config.toml
n_layer = 12
d_model = 448
n_head = 4
n_kv_head = 2
head_dim = 64
d_mlp = 1792
vocab_size = 15678
activation = "squared_relu"
norm = "layernorm"
norm_place = "pre"
norm_eps = 1e-05
positions = "rope"
rope_base = 4770.0
rope_fraction = 1.0
qk_norm = false
attn_scale = 0.125
bias = "none"
tie_embeddings = false
parallel_block = false
init = "orth"
init_std_qkv = 0.0243
init_std_o = 0.0322
init_std_up = 0.0243
init_std_down = 0.0
optimizer = "muon"
lr = 0.00577
lr_mult_qkv = 0.7
lr_mult_o = 1.5
lr_mult_down = 3.0
beta1 = 0.9
lr_head = 0.00458
grad_clip = 0.5
warmup_steps = 200
schedule = "wsd"
decay_fraction = 0.464
decay_shape = "linear"
final_lr_fraction = 0.05
batch_tokens = 32768
seq_len = 1024
doc_mask = true
z_loss = 1e-05
train_tokens = 400700000
steps = 12229
dataset = "wikipedia_en"
Each number is 128 + 32 x the weight over its row's rms, rounded and kept within 0 to 255. Layers, rows and columns count from 0. The size above them is the row's rms in percent of the matrix's.

# layer 4 attention value, 128x448, rms 0.0732, rows 79-99, columns 112-223
size [104 103 102 101 100 102 103 100 106 101 100 100 103 102 101 102 102 103 103 102 101]
[[ 72  96 121 117 130 126 174 112 161 160 118  92 131 135 151  92  80 138 159 172 120 110 187 101 129 180 131 124 110 133  49 129 130  44 144 134 162 114 184 105 101 143  91 160 111 151 113  81 175 121 162 151 135 119  99 102 139 140 150 111 127 137 121  94  87  92  61 136 121 145 126 129 135 165 102 111 138 106 122 143 125 129 164 129  75 150 157  33 114 107 116 133  89 135  88  78 116 106 119 110 113 136 130 151 126 132 218  94 162 180 159 112]
 [ 86 186 145  63 144 176 103 159  67  65 117  96 114 198 145 113 154 130 137  86 155 124 201 138  64  96 119 165 139 106 120 124 156  82 114 176 150 145 100 140 169  78 155 115 152 173 146 138 131 100 119 129 157 118 163 107 147  98  88 122 113 171 144 148  83 119 171 128 122 137  37 121 131 132 124  91 122 113 121  90 154  77  81 146 113 118 132 161  72 110  84 173  56 147  86 160 104 155 106 163 180 120  53  93 138 197 135 141 178 146 118 197]
 [126 117  66 111 100 102 202 139 134 145 125 132 146 121 127 109  66  71 126 155 141  94 179 148 179  97 176 135 116 123 120 147 111 124  66 142  47 149  91 101 163 106 101  91 165 131  94  78 161  27  98 136 148 134 145 205 114 120 137  97 128  74 180 143 164  42  81  87 165 121  38  95 141 169 136 116 177 133 164  92 150 148 122 118 101 129 144 116  96  53 129  67 120 137 129 150 112 139 106  78 113 131 107  86 137 140 168 106 132 111 128 149]
 [196 146 166 180 201 161 144 182 121 109 173 117 133 179 134 142 138 103 162 140  85 114 149 120 132  91 122 195 142 164 139 112 130 156 114 103  80 172  91 168 121  92 131  98 107 138 121 140 133 107 134  95  95 166 125 151  90  81 145  61 120  80 115 133 145  82 103 150 114 116 132 100 118 158 156 136 108 107 129 130 167 200 160 199 137 142 147  99 147 138 127 210 112 121 122  52  54 120 119 140 103 136 115 123 119 108 107 111 195 140 116  96]
 [ 76 178 154 118 113  85 106 142 150  87 195 111 168 127 127 180 136 141 116  96 207 115 137 116  68 121 126 130 119 166 109 123 131 139 165 104 158 100 148  58 133 130  64 140 146 115 110 131 213 166 169 136  94 108 148 149 127 147  70 159 118 183 127 108 132 116 159 110 153 110 119 159 106 161  94 135 103  88  72 149 121 151 115 128 175  95 192 133  93  69 136 180  83 137 169  67 102 187  98 168  95 157 113 101 138 111  85 130 110 126  96 149]
 [117 105 149 129 175 139 120 122 135 130 103 158 119 111 161 189 109 118 173 174 167 189  65 108 121 124 205  99 190 156 131 147 111 106 123 116 150 116 219 209  75  76 127 129 173 123 148 146 115 153 150 107 156 138 119 118 117 129 140  99 144 137 127 121 134  94 145 131 121 160 116 144 118 123 125 107 174  20 145 127 110 142 114 144  95 155 106  85 131 163  47 126 178 131  46 101 139 176 146 161 128  30 121 133 112 145 102 131 118 150  81 112]
 [135 169 127  52 104 134 121 175 130 118 162 131 135  93 141 139 155 129 134 188  73 132 132 107 185 150 125 153 119 163 120 146 112 169  98 188 132 111 132 125 104 136 126 102 140 127  98 186  60 175  94 119 147 126 109  97 123 143  90 142 125 128 132  96 117 166  85  91 101 116  90 172 138 136 151 138 162  80 105 137  90 130 152 126 110 156 206 125 153 121 141  92  53 134 112 114  96 141 135 139 169 104 112  91 134 223 169 164 174 135 125 155]
 [152  95 146 145 127 152 110 132 153 143 110 108 158  59 148 103 125 151 122 122 148 139 155 163 140  99 133  94 134  85 119 173 145 115  77 159 116 119 105 132 150 111 184 121 125 139 150 121  26 112 125 142 160 138 120 103 131 111 104 124 124  62 139 137 128 141  87  92 124 169 143  58 117 132 128  94 123 115  96 104 164 169 136 126 144  99  80 134 174  99 123 121 149  97 218 135 139 103 160 174  88 148 107 110 129 160  88 209 122 115  94  98]
 [139 114 127 132  94 111  92 120 138 101 145 100 117  78 115 171 144  98 206  96  87 116 122 139 172 181 157 147 143 132 169  86  78  83 131 106 154 136 140 166 115  92 100  73 130  93 104 146 192 105 183 103 155  90 127 138 134 151 145 135 152 100 155 191 146 135  91 141 119 141  56 122 167 111 101 145 120 180 142 132 148 165 108  94 155 135 131 104 119 150 124  90  89 162 111 144  71 112 150 134 111  96 141 101 154 131 121 165 185 194 166 145]
 [ 72 134 131  93  77 111 124 116 182 100 103 150 166 133 120  87 104  85 142  95  91 139 160 126 110 133 156 126 130 143 181 139 120 114 129 103  70 144 104 201 146 122 153 196 111 133 140 133 223 100  97 113 147 156 117 118 155 115 155  97 169 117 164  97 107 150 105 130 142 140 142  89 161  95 115 144 103 145 112 155  87 177 151 124 122 182 138 140 128 122 186 122 159 146 115  90  91  67 139 111 129 126 157  86 145 130 147 150 114 176 123 124]
 [159  91  81 132 148 110 105 161 223 109 113 169 133 145  50 116  92  83 138 157 103 139 140 120 132 119 101 129 139  96 157 138 120  60 167 118  94 107  89 159 123 126 102 184 156 167  83 118  98 164  96 114 139  53 143 113  93 130  96 172 139 171  70 149 150  97 164 153 159  84 159 204 158 130  91 126 116 159 106 123 150 156 150 117  98 106 143 137 171 156  90 136 144 164 129 151 168 126  70 124  90 143 132 123 117 124 151 137 136 110 171 157]
 [106 114 118 110  69 161 175  98 119  97  76 110 157 198 116 112  81  91 122 192 212 168 113 124 207 102 115 110 126 153 144 173 137 118 111 143 100 134 142 182 148  72 128  94 101 116 152 136 150 104 177 103 155 147  81  77 191  95 158  66 145 128 190 111 137 122 104 119 112 144 183  95 128  95 115 125 111 149  74 118 146 117 182 117  91 103 125 109 144 183 141  99 168 107 122 127 145 125 112 126 143 179 115 118 161  59 177 143 119 185 132 100]
 [137 146 171 113  93 146 107 139 108 145 100 109  87 130 156  91 132 129 173 173 115 102 129 128 104  61 160 166 172 125 125 127 107 163 171 151  57 133 137 181 142  84 117 124 151 155  91 123 133 116 180 136  93 139 136 123 111 126 125 113  95 105 172 159 119 108  71  92  72 154 128 140 129 134 103 162 158 156 176  95 112 119 127 107 143 145 116 130 153 112 169 151 149  71 168 101 231 132  57 149 135 129  62 129 185 132 136 129  95 148 158 118]
 [ 70 188 143 103 116 134 119 121 168 102 137 117 109  92 197 143 171 111 112 188 186 177  98 115  97 194 115 180 118 115 201  78  98 102  69 153 142 139 101 189 190 124 151 105 108 134 122 158 244 135 109 132 140  87 120 130 101 147 136 105  88 151 135 128 123  70  67 115 106 134 121 120 124 153 116 141 129  93 196 168 148 139  89  85 166 149 162 114 154 110  84 141 103 121 170  75 175 137 179 111 179 156 147  99 161 105 186 109 104 121 147 104]
 [185 130 117 195  42 109 111 115 179 129 129 111 109  87 150  82 177  81 160 101 154 133 138 148 145 214 119  59  96 194 106  55  89  91 112 126 187 167 143 183 129 114 148 178 116 135 119 117 112 159  61 149 113  82 122 120 164 114 153 122 144 119 112  58 100  66  97 122 144 115  94 163  96  88 109  80  97 139 187 107 166 166 183 183 137 136 106 119 148 130  79 129 139 129  82 166 172  90 150 124 124 126 113 130 113  76 118 111 105 120 139 154]
 [158 137 144 114  85 142  95 150 124 110 153  96  48 102 137 142  94 154  72  98 124 234  96 105 113  38 148 121  68 161  71 122 109  97 140 134 126 112 128 131 108  94  94 153  94 177 178 143 164 159 146 178 112 130  88 114 105 151 180 130 165 153 149  85  86 143  58 156 130 185 111  88 133 113 150 102 100  62 106 121  61 128  61 138 139  99 121 111  89 130  89  95 152 120 175  46 137 182 138 109 136  82 186 114 100 114 104 103 142 118 115 151]
 [117 179 163 159 147 158 216 186 140 146 151 116 103 140 127 128 105  98 139 107 109 156 142 134  69 160 139 163  89 140 111 133  70 144 187 167 113  84 131 118  89 162 140 107 102 109 127 139 171  63 117 140 125 161 136 151 200 140 107 101 163 168 102 119 147 104 186 136 111 130 149 125 136 151 160 102 157  35 126 119 128 157 129  64 125 102 183 185 125 158 112 140 123 163 113 114 166  98  97 182 100  98  83 132  89 199 102 122 130 110 143 181]
 [103 123 107 134 185 126 223 133  72 116 130 125 134 129 154 162 173  46 112  52 106 128 143  96 162  96 180  68 104 139 130 150 120 114 145 170 127 108 136 127 104 168 136 170 165 137 112  86 120 121  98 119 121 129 103 119  73 167 115 103 147 180  79 124 145 115 131 142 142 104 161 176 104 126 136  92 117  90 113 156  88 149  79 103 108 162 150 129 135 230 189 133 132 118  54 174  79 122 143 187 228 137 150 127  99  95 131  79 149 141 107 120]
 [122 113 101 161 117 126  96 143 119 151 145 144 125  97 112  92  96 129  79  99 171  95 148 121 148 216 138 120 155  94 117 127 169 179 138  86  94 138 195 157 123 154 138 143 147  84 134 115 171 120 106 108 159 129 237  80 125  95 168 177  65 155  84 155 115 118 123 175  92 156 100 119 101  80 116  87 128 107 163 173 137 110 115 123 228  94 166 139 134 124 116 101 113 153 128 154  61  56 141 111  91  91 120  81 134  87  98 125 125  65 122 107]
 [117 132  90 122 124 136 110 202 125 177 142 113 190 108  99 104  80 139 162 115 127  82  42 126 127 107 130  90 154  89 110 197 122 162 191 138 161 170 140 189 133 121 148  69 127 103 136 126 122 124 120 133  89 119 145 111 176  91 171 186 136 123  88 116 108 137 150  71 112 194 100 101 120 139 145 140 153 172 130 181 119 183 111 102 126 158 147 153 162 128  96 179 111 205 153 104 197 164  78 127  99 148 151 177 128 151 119 132 140 142 137 112]
 [152 104 147 111 180  82 170 151 148 155  55 131 105 140  19  77 172 139 128 139 176 170  87 120  86  99 106 164  87 150 137  83 132 113 180  92 155 113 132 100 167  85 168 180 162 108 150  74 103 132  81 114  92 134  82 126 129 109 112 158 131  74 121 122 124 186 105 125  90 157 177 159 135 140 137 174 154 173 125 149 150 186 104 151 181  49 164 133 135 125 138 105 120 145 127 102 135 104 191 106 151 113 159 154  65  66 120  74 143 132  93 144]]
# layer 4 attention output (transposed), 256x448, rms 0.178, rows 143-163,207-226, columns 112-223
size [101 106 103 104 107  98 102 103 101 102  96 106  99 101  99 102 109  99 104  98 100 103  99 104 100  93 105 102  99 105 103 102  98 103 105 102 102  97 103 100 107]
[[159 106 137 132 187 121 194 103 118 128 152 205 216  92 124  96 136 139 137 175  82 134 158 156  94  86 124 117 123 143 133 119 130  96 148 101 153 127 142  70 119 145 132 129  82 129 168 132 162 108 123 171  92 143 158 103 139 168 182 110 128 145  60 164 115 119 116 114 104 164 145  99 135 161 163 134 129 109 127 134 151 155 145 106 111  90 137  94 161 162 156 124  83 101 162 140  97 126 116 121  70 117 135 135 119 116 136 144 113 167  70 172]
 [146 142 138 103 152 101  86  90 105 115 149 129  87 123 104 113 188 147  83 179 128 117 190 102 133 116 137 129 126  91 107 104 145 171 135 142 117 175 103  94 153  98 163 119 185 112 117 152 177 133  78 185  94  90 100 176 152 146  63 149 137 192 128 171 130 109  93 168 158 104 102 115 143 127 160 200  97 203 142 149 119 106  81 119 137  67 120 163  77 152  73 156 150 107 125 166 113 147 126 157 145  96 134 108  83 162  93 145  91 176 116 169]
 [121  99 113 147 123 129 141 122 151 140  94 142 114 134 127  81  99 182 150 130 136  76 116 167  28 113 122 149 151 105  98 155 148 143 119 141 150 198 135 189 103 126  73 148 167 168 114 139 100 105  84 174 123 132 186 174 159 110 134 137 146  86 114  79 132 105 112  59 179 151 164 136 148 182 122 181  95 139 148 141  87 137  97 104 176 152 145 153 125 104 106 131 144 101 119 139 140 125 152 142 125 155 143 118 150 119 147 162 148  83 130 148]
 [116 140 147 104  87 163 159 152 141 147 136 115 121 120 143 132 202 130 114 114 103 152  61 162 140 119 100 142  75 128 185  81 177 147  95 148 141 104 148 170 129 101 158  88  54 172 110 172 146 105 122 105 149  55 122 116 191 168 154 161 163  78 116 132 136 146 101 143  63 147 121 166 120 103  75  87 116 125 157 126 140 161 119 149  93 118 194 170 169 152 133  95  83 118 166  95 110 186 133 151 140 131 130  78 115  72 164 139 159 121 115 160]
 [100 123 138 102 174 103 123 174  64 146 125 190  98  92  97 131 105  85 123 103 116 157  80  83 112  96 168 136 199  97 125 113  99 136 120  96 128 123  86  73 143 105 152 100 139  92 167 162 153 151 159 175 105 115 161 110 144 150 117 209 182 121 124  87  91  98 182 212 149 112 171 183 104 164  91 108  88 120 123  85  59 138 173 124 165  88 167 176 151 131  78 121  75  77 149 125 120 203 168 225  90 107 144 105  82 135  98 112  71 152 101 118]
 [135 123 109  81 156 155 103  84 131 130 111 127 125 125 148 115 170 117  82 111 126 107 124 138 112 168 153 151 140 144 153  98 134 121 116  90 141  98 141 150 148 149 155 128 105 146 127 211 113 120 169  72 126 111 104 138 105 101 136  76 132  96 167  90  98  82 118 146 102 148  48 139 186 144 128 127  69  63 140 123 165 176 100 141  95 135 135 131 105 132  74  40 164 168 118 160 170 186 112 113 143 203 157 103 100 124 120 134  89 128 132 188]
 [113 177 115 135 118 140 107 132 175 120 154 109 141  92 170  88 146 110 138 129  79 136 136 121 165  89 169 126 115  86  96 114 125 112 139 165 154  81  97 126  94 173  94 108 124 132 156 143 118 142 143 180 124 121 160  93 147 118  93 145 124  90 138 107 121 148 208 114  74 176 105 131 156 138 129 127 111 159 120 154 154 110 123 128  84 143 148 143  21 163 112  95 154 170 205 129 126  68 115 142 112 166 101 147 116 101 134 158 116 123 143 154]
 [109 126 109 139 112 144 182 127 107 127 158 134 171 112 135 122 106  52 160 164 168  84 131 118 139 122 120 133 114  87 167 150 104  70 149 146 165 174 152 148 118 117 214 154 236  93 181 128 136 121 125 118 125 108 144 175 168 100 153 124  41  94  81  92 104 106 135  97 147 153 118 122 115 154 138 114 148 132 125 135 196 110  82 151 166 145 187 131 164 135 141 178 148  97 164 164 151  63  66 101  95 116 154 151 115 115  82  90 145 155  97  82]
 [149 178 104 156 131 118 113 150  71  82 156 194 140 157 128  81 128 149  96  88 104 138  98 145  68  56 138 125 129 105  54 142 120 131 127 180 132 193 142 174 124 104  98 159 158 157 158 162 155  90 116 116 147  67 171 116  96 117 177 114  86 105 163 165  94  97 160 118 187 142  91 157 163 135 129 121 118 123 104  87 118 168 128 131 143 174 104 125 160 161 143  97 130 175 158 179  92 131  91 171 140  87 189  97 165 143 233 213 153  77  93 153]
 [ 83 145  79  82  67 168  94 126 118 166 176  97 113 128 145  89 173  83 158 122  96  83 139 138  87 108 185 180 130 165 173 150 134  91 122 140 123  88  91 175 157 129 139 158  78  69 100  98 130 114 114 129 125 129 115 143 155 142 163 110 129 122 116  86 166 150 128 125 137 126 165 147 149  75 115 168 143 136 114 116 122 147 209 146 100 106 117 170 160 116 180  65 134 157 168 148 158 129  63 174 112 105 115 133 206 134 144 157 152  96 126 147]
 [166 163 122  82 121 116 175 128 167 136 153  54 146  92 121 120 164  96  95 103 167 164 102  78 146 122 114 129 124 137 140  67 131  79 170  87  68 138 126 161 125 123 109  74 137 152 107  49 152 150 141  52 127 120 140 111 128 189 130 137 190  83 102 117 121 129 161 119 145 118  72 170 178  67 147  95  47 147  86  89 135 222 123  98 147 134 130 129 122 141 117 163 137  78 144 138 180 149 137 123 108  95 148 122 128 105  99 153  86 167 149 147]
 [136 160  72 166 147 136 141 158 183  75 115 115 142 180 136 164 116 132 153  86 158 143  94 110 115 143 157 174 132 127 126 117 189 125 112  90 109 135 121 147 172  69 131 159 111  82 221 112 140 139 183 106 135 142 107  92 159  98 119  50 143  77  47  91 132 137 110  92 105 139 149 186 152 101 138 135  70 135 105 112 128 103 111 159 150 110  43  78 175 146 128 118 126 104  82 128 190 127 152 127 138 155  95 133 192 134 181 159 129 182 134  51]
 [ 89  65 114 148  99  96 126  92 139  80 126 124  93 150 124 134 132 126 129 123  81 132 120 111  85 131 207 142 143 135  95 122 101 124  80  76 123 136 156 160 156 151 102 211 116 129 111 144 132 180 101 112 218 193 133 168 147  77 127 162  66  47 102 114 133 141 160 178 178 173 112 152 131 102 187 131 130 127 135 133 115 146 116 145 158  79 154 124 141 117 151 180 107 165 145  80 176 100 147 110 129  97 128 149 144 109 101 101 101 100 151 157]
 [125 191 163 139 121 136 174 130 171 106  82 178 161 127 147 128 132  89 139 128 166 101 163  88 132 132 114 133 139 150 198 160 161 116 152 124 133 128 114 190 161  80 124  78 157 101 101 159 126 143  96 192  97 133 124 133 110 110  82  50 144 125 108  81 138 104 125 159 169 114 112 172 147 119 164 146 132  64  81 103 119 119 141 162 144 145 102  85 162 109 139 155 158 177 148  96 177 137 114 138 123  60 122 111  75  96  83  82 136 107 119 124]
 [ 46  90 110 154 134 164  90 168 121 136 128 173 101 119 118  63 123 150 172 170 124 151 161 118 145 114 214 114 129 150 154 147  89 118 122  80 104 121 122 149 140  57 165 157 146 143 114 106 127 142 162  94 142 109  76 110  64 142 162 128  78  71 119 109 167  81  88 180 125 151 111 128 170 127  86  69 168 145 121 138 164 116 222 106 174 133 119 131  82 104 130 136 103  88 115 143 179 158 180 128 145 116 153 177 141 104 113 199 138 110 142 129]
 [ 86 224 111 156 183  77  54 142 111  90 121 134 148 134 124 119 153 103 105 117 142 116 124 111 148  65 134 124 120 155  63 133 146 112 141 171 203 135 166 161 113 100  82 165 104 107 146 150 127 138 143 151  93 180 113 147  94 125 191 104 125 182 137 173 157 129 151 123 131  93 107  73 100 148 138 172 131  84 126 127 128 146 100 119 117  99 121 148 113 164 139 130 110 104 180 178 162 109 169 107 164 180 112 148 144  90 158 138 126 104  89 170]
 [141 101 126 180 140 167 120 168 101 131 136 150 102 117  81 110  98 199 101 142  79 125 105 105 100 166 152 108 157  95 102  94  88 121  93 138 102 101 128 145 104 127 174 130 155  95 146 174 177 165 113 148 129 123  61 150 111 121 104 105 128 100 121 134 138 126 132 191 111 141 133  78 140 128 228 125 153 111  84 141 135 150 101 124 123 120 189 138 124  92 155  93 105 177 122  98 136 123  99 155 154 104  80 119 134 148 119 151 109  93 100 133]
 [141 142 129  90  87 147 119  98 115 121 103  84 168 100 187 175 143 140 145  96  85  54 142 145 226  72 205  87 106 164 107 100 172 124 127 125 104  72 193 123 143 121 161 116 113 123 144 193 123 107 165 133 102 119  71 109 140 168 158  60 122 155 111  87 129 126 101 134 137 119 141 199 143  81 112 110 132 134 161 128 139 144 142 118 105 144 141 124 152 100 167 177 127 139 123 198 153 153  94 111 141 141 143 151 141 142  90 135 160 107 152  99]
 [109 156  74 107 154 117  99 123 103  93  97 106  97 110 108 139 140 131  96 174 167 110 133  83 102  75 168 131 143  57 112 195 127 140 114 145 116 113 148 123 108 133 115 142 163 124 118  79  92 133 105 187 138 117 105 131 130 123 162 151  63 156 114 181 168 121 122 157 154 105 126 185  74 103 122 132 143 120 152 169  28 140 114  93 142 131 110 161 135 184 182 137 186  80 103  88 155 110 105 207 142  82 135 142 163 129 105 111 138 137 139 107]
 [116 163 129  40 133 110 154 183 107 109 114  48 138  99 122 105 135 138  94 142 125  83  77 123 143 171 163 108  56 121 114 100 104  58 104 121  75 110 137 154 162 102 141 146 131 155 153 170 167 112 161 188 130 131  94 101 119 153 139  70 130 106  95 110 105  79 104 164  96 116  79 124 109 121 108 151 136 102 235 125 142 174 166 147 154  85 126 147 160 126  38 145 100 155 144 127 150 108 127  94 153 120 150 121 114 172 168 150 111 149 149 103]
 [158  93 135  73 147  85 175 107 138 134  83 104 233 167 140 100 125 145 123 174 184 169  90  95 189 124  92 134 127  96 129 123  89  48 142 180  83 145  95  82 119 137 140 125 137 130 125 142 115 181 131 117 125 149  59 107 136 151 106 120 139 142 107 141 133 190 160 128  86 150 144  93 187 153 125  83 194 106 165 133 130 194 108 111  98  88 116 162 138 111 124 132 110 203  85 101 106 184 115 134  71 133 114 123  69  79 127 160  97  89 134 100]
 [164 133 103 169 182 120  96  76 138 136  83 141 132  76  77 153 183 137 103  99  93 142 168 100 125 147 162 137 148 130  94 155 114 149 114  90 124 188 131 108  63 120 139 166 155 106 136 100 161 150 120  95 152 147 161  61 148 134 152 111  74 116 121 152 170  86 184 104 149 147 157 138 134 146 111  70 110 110 151  95 116 114 208 206 151 124  87 114  89 164 167 140 146 136 143 134  83 160 114  68 116  91 145 135 126  97 133 199  92 146  71 173]
 [103  96 166 121  90  99 146  51  68 175 155  71  88  77 143 130 137 129 142 135  90 170 168 168 114 139 165  63 150 164 111  86 108 149 119  84  90 130 122 103  82 155 164 112 117 101 186 100 185 141 114 137 116 117 131 148 112 128 148  77 121 104  67 148  92 132 128 118  94 135  78  75 189 172 134 166 105 130 149 127 124 173 160 102 155 155 133 103 139  79 132 158  93 126 192 107  69 177 116 137 139  88  85 145  83 138 104 117 121  73  99 147]
 [182  98 164 115 135  97  72 143 135 113 129 197  79 114 128 102 134 151 127 143  90 134 114 128 180 101 160  93 145 126 140 136  87 137 111 143  98 168 212  79 162 122  96  86 116 149  98 101 152 144 156  91  72 107 113  97  53  74 137 111  72 153 128 144 140 140  96  94 147 124 148 132 172  99  99 121  66  72  54 115 165 136 191  85 119  95 118 126 128  93 119 155  90  87 126 157 118 128 222  97 126 139  60  99 190 161 170 117 121 126  87 143]
 [123 106 124 144 137  73 176  76 131 204  76 162 102  78 167 179 172 141  99 139 109 144 161 151 115 181 128 163 106 127 149 144 139  77 156  90 173 117  75 167 103  66 173 107 128  87 123 137 196 119 156 120 118 141 155 129 123 155 139 142 116 118 135 122  58 121  91 115  97 128 194 162 125  70 166 131 134 121 119 138  41 116 129 155 165 187  95 131 104 182 114 144  60  60 159 116 141 129 123 127 181 155 125  99 102 112  28 144 167 129 166 148]
 [135 107 129  80 164 130 125 147 116 142 139 149 129 150 136 163 113 129 138  70  80 126  84 149 171  87 103 161 177 116 129 112 131 119  97 111 174 127 147  77 160 107 136 180 130 103 121  92 137 142 146 124 152 165 112 162  97 120 140 136 145 137  80 142 212 112 148  73 135  83  29 164 129 109 118 123 131 105 140 119 111 110  51 153 100 170 123 144 156 130 105 153 155 188 133 139 105 118 149 135 123 171 121 169 165 124 139 105 148 135 102 151]
 [170 107 166 143 141 136 143 165  94 131 124 150 107 162 152  95 111 121 116  90  82 132  83 116 155 150 141 150 175  97  95 141 108  92 125 152 109 124  92  98 116  88 146 108 124 147 118 141 113 146 128  91 109 133 129 153 191 120 117 135  88 182 167 169 119 101 169 179 176 132 146 113 166 114 168 139 137 162  84 169 104 105 169  91  90 174 168 153 111 142 133 124 147 112  44 156 167 177 121 165 111 123 208 122 139  96  75 121  98 132 146 101]
 [124 129 114 201 128 125 102  78 149  91 116 148 113  97 138 150  87 102 150 146 121 130 146 194 118 120 176 110 156 130  86  30 118  98 150 142 153 107 122 129 126  89  85 102 103 166 116 160 107 153  66 140  74 109 106  94  62 124 146 143 182 140  91  89  40 135 187 117 156 141 157 118 130 170 137  57 158 143  99 116 148  99 136  84 158 132 157 161  85 141 162 116 150 107  87 180 101  46 163 123 150  56  84 134 115 179 162 154  64 157 124 128]
 [113 144 147 123 118 123  88 183 119 172 129 139 131 135 106  86  74  89 117  73 203 133 140 165 169 104 133 130 105 105 166 168 108  79  98 138 109 112 131  79 126 149 163 143 155 138 105 108 139  64 165 132 146 124 150 121 185 172 172 162 112 138 158 153 133 153 191  94 153 142  94 119  40 155 159  80 152 165  85 199  87 157 153 116 100 102 100 139 118 124 137 137 131 132 130 141 122 118 175  78 101 140 132 140 109 115  73 198 126 166 147 135]
 [110 136 102 169 108 111 124 137 113 134  89 147  87 166  73  91 125  54 201  80 131 131 178  78 111  26 117 132  73 151 109 146 128 140 118 135  68 150  66  74 175 157 138 145 106 153  54 136  78  90 145 134  60  92 174  99 173 122 130 172 170 125  87 160 138 128  79 108 115 193 135 172 138 122 162  43 166 213 143 134 135 132 126 149 128 207  81 108 151 194  99 159 143 151 135 120 147 131 138 145 124  91 156  88 141 160 128 165 139 139 127 197]
 [137 175 131 116 108 123 145 136 135 140 151  93 160 154 138  91 195 194 123  98  96 135 111 144 115 159 151 140  91 141 160 157 143 170  90 135 113 201 118 151 153 131 147 187 102 130 112 159 121  86 140 145 115 131 145 182 181 120  93 156 140 155 128 151 111 103 116 119 137 173 150  37 110  64 114 165 121  76 122 137 117 103 141 180  99 116 170 124 138 132 111 136 155  86 138 101 107 104 111 105 145 163 142 219 123  81 153  94  86  65  81 142]
 [109 120 121 118 121 137 150 174 131  90 124 142  97 167 136  97 104 150  76 119 119 192 181 102 122 157  64 171 115  63 115 149 149 110 164  96 103 152 156 112 106 131 116 113 155 113 163  74 105 110 123 147 146 110 179 102 172 161 158  51 100 113  94 151 129 161  96 156 154  96 117 129 100 166  90 119  71 119  98 141  99 112 111 130 140 119 171 100 144 167 121 115 140 165  51 135 131 114 129 136 101 132 123  69 119 149 182 114  87 121 151  79]
 [182 162 100 175 182 197 102 144 158  73 132 126  99  87 110 169 107 132 111  86 141 103 139 118 135 114  39 119 170 106 141 156 116 121 147 206 125 116 170 121 155 106 132  67  56 140  68 135 113 122 150 132  92  78 104 117 124 180 160 116 108  99 134 131 109 127 217 113 158 179 107 129 114 141 126 182 143 156 106  73 176 160 157 140 101  85  84 111 125 103 118 144 139 124 144 113 171 158  79 100 140 178 120 109 176 119 103 191 192 113 115 144]
 [115  76 144 104 101 124 155 149  80 180 135  92 141  85 119 106  77  92 149 120 120 121 117 141 165 147 100 171 135 150 127 138 153  64 161 119 122 150 163 187 157  82 165 116  86 168 123 109 167 161  65 105 200  85  70 140 153 134 151  96 172 119  92 158 111 140 115  72 103 124 155  93 115 171 164 104 113 162 119 145 119 136 143  69 136 123 126 125 132 108  68 173  83 107 102 113 116 112 153 150 137 141 153 118 132 142 109  99 125 105 176 125]
 [160 128 123 137 107 126 154 119 202 114  89  64 126 126 213 156 176 139 150  90 135 117 132 163 126 127 140 112 145  55 154 124 102 119 111 151 155 112 130 114 136 108 125  90  70 117 149 145 104 125 148  96 147 121 138 127 146 125 137  92 213 146  82 104 151 166 109 121 133 124  74 184 105 159 111 167  99  91  58  99 133 151 133 155 111  72 189  91 176 100  94 147  70  97 136  95  64 142 176 158  54 142 175  84 147 117 159 127 134 103 146 123]
 [119 129 169 144  77 109 137 157 126 157 114 149 127 146 109  94 170 119 139 119 115 178 131 150 151 101 134 163 119 105 151 114 122  72 124 172 119 101  70  95  66  59 115 104 165  93 107 105 109 158 160 144 124 104 114 139 115 160 175 117 140 115 136 133  57 186 152 151  51  94 138 214 146 166 152 138 143 147 142 137  97 163  82 215  80 184 124  87 106 132 198 109 161 188 134 106  89 124 173  91 106 111  76 152 116 116 125 135 137 114 202 128]
 [164 145 154 109 144 114 172 153 170 125  99 127 112 154 104  82  47  36 103 103 106 134 177 169 127 145 171 135 116 107 112 186 134 153 121 112 134 167 135  87 137 100 140 210 143  82 159  96 133 182 157  93 119 155  87  77 146 138 132 133 169 115 136 129 108 162  72 155 142 113 152 151 123 141 125  94 188 187 147 122 132 136  83 130 143 142  82  65 167  73 138 169 151  91 140 121 128  62 139 128 147 149 102 171 137 131 170 112 122  81 177 158]
 [149  83 149 156 134  78 116 118 154 143 161 117 103 129  93 174 152 161  82 105 135 138  94 117 152 165  82  89  78 103 144 102 147 116 182 134 150 120 195 111  33 100 160 119 166 151 161 182 106  68 161 148  96  96  85 103 109 136 141  95  93 152 135  92 128 198 115 161 150 160 166 137 128  99 133 203  91 221 148 113 111 139 120  95 119 180 105 152  85  85  94 117 133 103 139  82 118 111 113 107  93 143 109 127 146 154 115  56 176 146 100  97]
 [144 127  88 148  89 110 111 125 142 129  71 142  84 153 147 106 140 219 127  60 143 139 170 164 226 114 192  70 139 129  99 134 117 126 162 146 106 116 135 157 151 144 103  67 153 143 120  95 108 161 130 186 118 121 139 197  96 103 134 152 129 176 123  95 148 151 162  87 124  99 134 129 122 143  98 145 146  96 152  71  93  49  92 119 113  88 153 176 134 143 120  98 168 103 107 111 146 137  85  85 152 155 116 111 112 198 149 108 173 102  90 168]
 [117 109 111 106 136 129 106 119  35 116 213 183 115 215 176 118 112 201 139 106 102 151 138 125 174  54 193 112 153 104  70 150 130 118 115 151 130 131 153  92 141 114 153  88 163 101 111  68  98  95 131 144  83 178  85 146 114 186 155 131 137 155 155 137  95 141 138 113 100  99 139 108 174 141  77  87 161 119 114 146  93 141 143 184 118 154 118 136 114  89 132  54 130 125 140 130 129  78 133 161 113  69 153  98 175 145 149 135 182  96  99 180]
 [133 156 138  74 126 121 136 109 138 134 150 114 158 165 132 142 167 126 120 118 232 163 140 121 123 170 125 157  63 150 157 156 121  70 123 113 173 151 143 108 128 171 142 106 121 150 179 125 187 168  79 161 167 193 123  70 126 101 137  65 121 120  96  82 136 119 113 128 160 142 105 100  50 109 132 112 175 162 100 129 184 143 191  99 205  89 109 111 163 111 114 147 146 148  86 155 115 128 132 164 149 138 135  52  93 149  86 122 121 141 103 159]]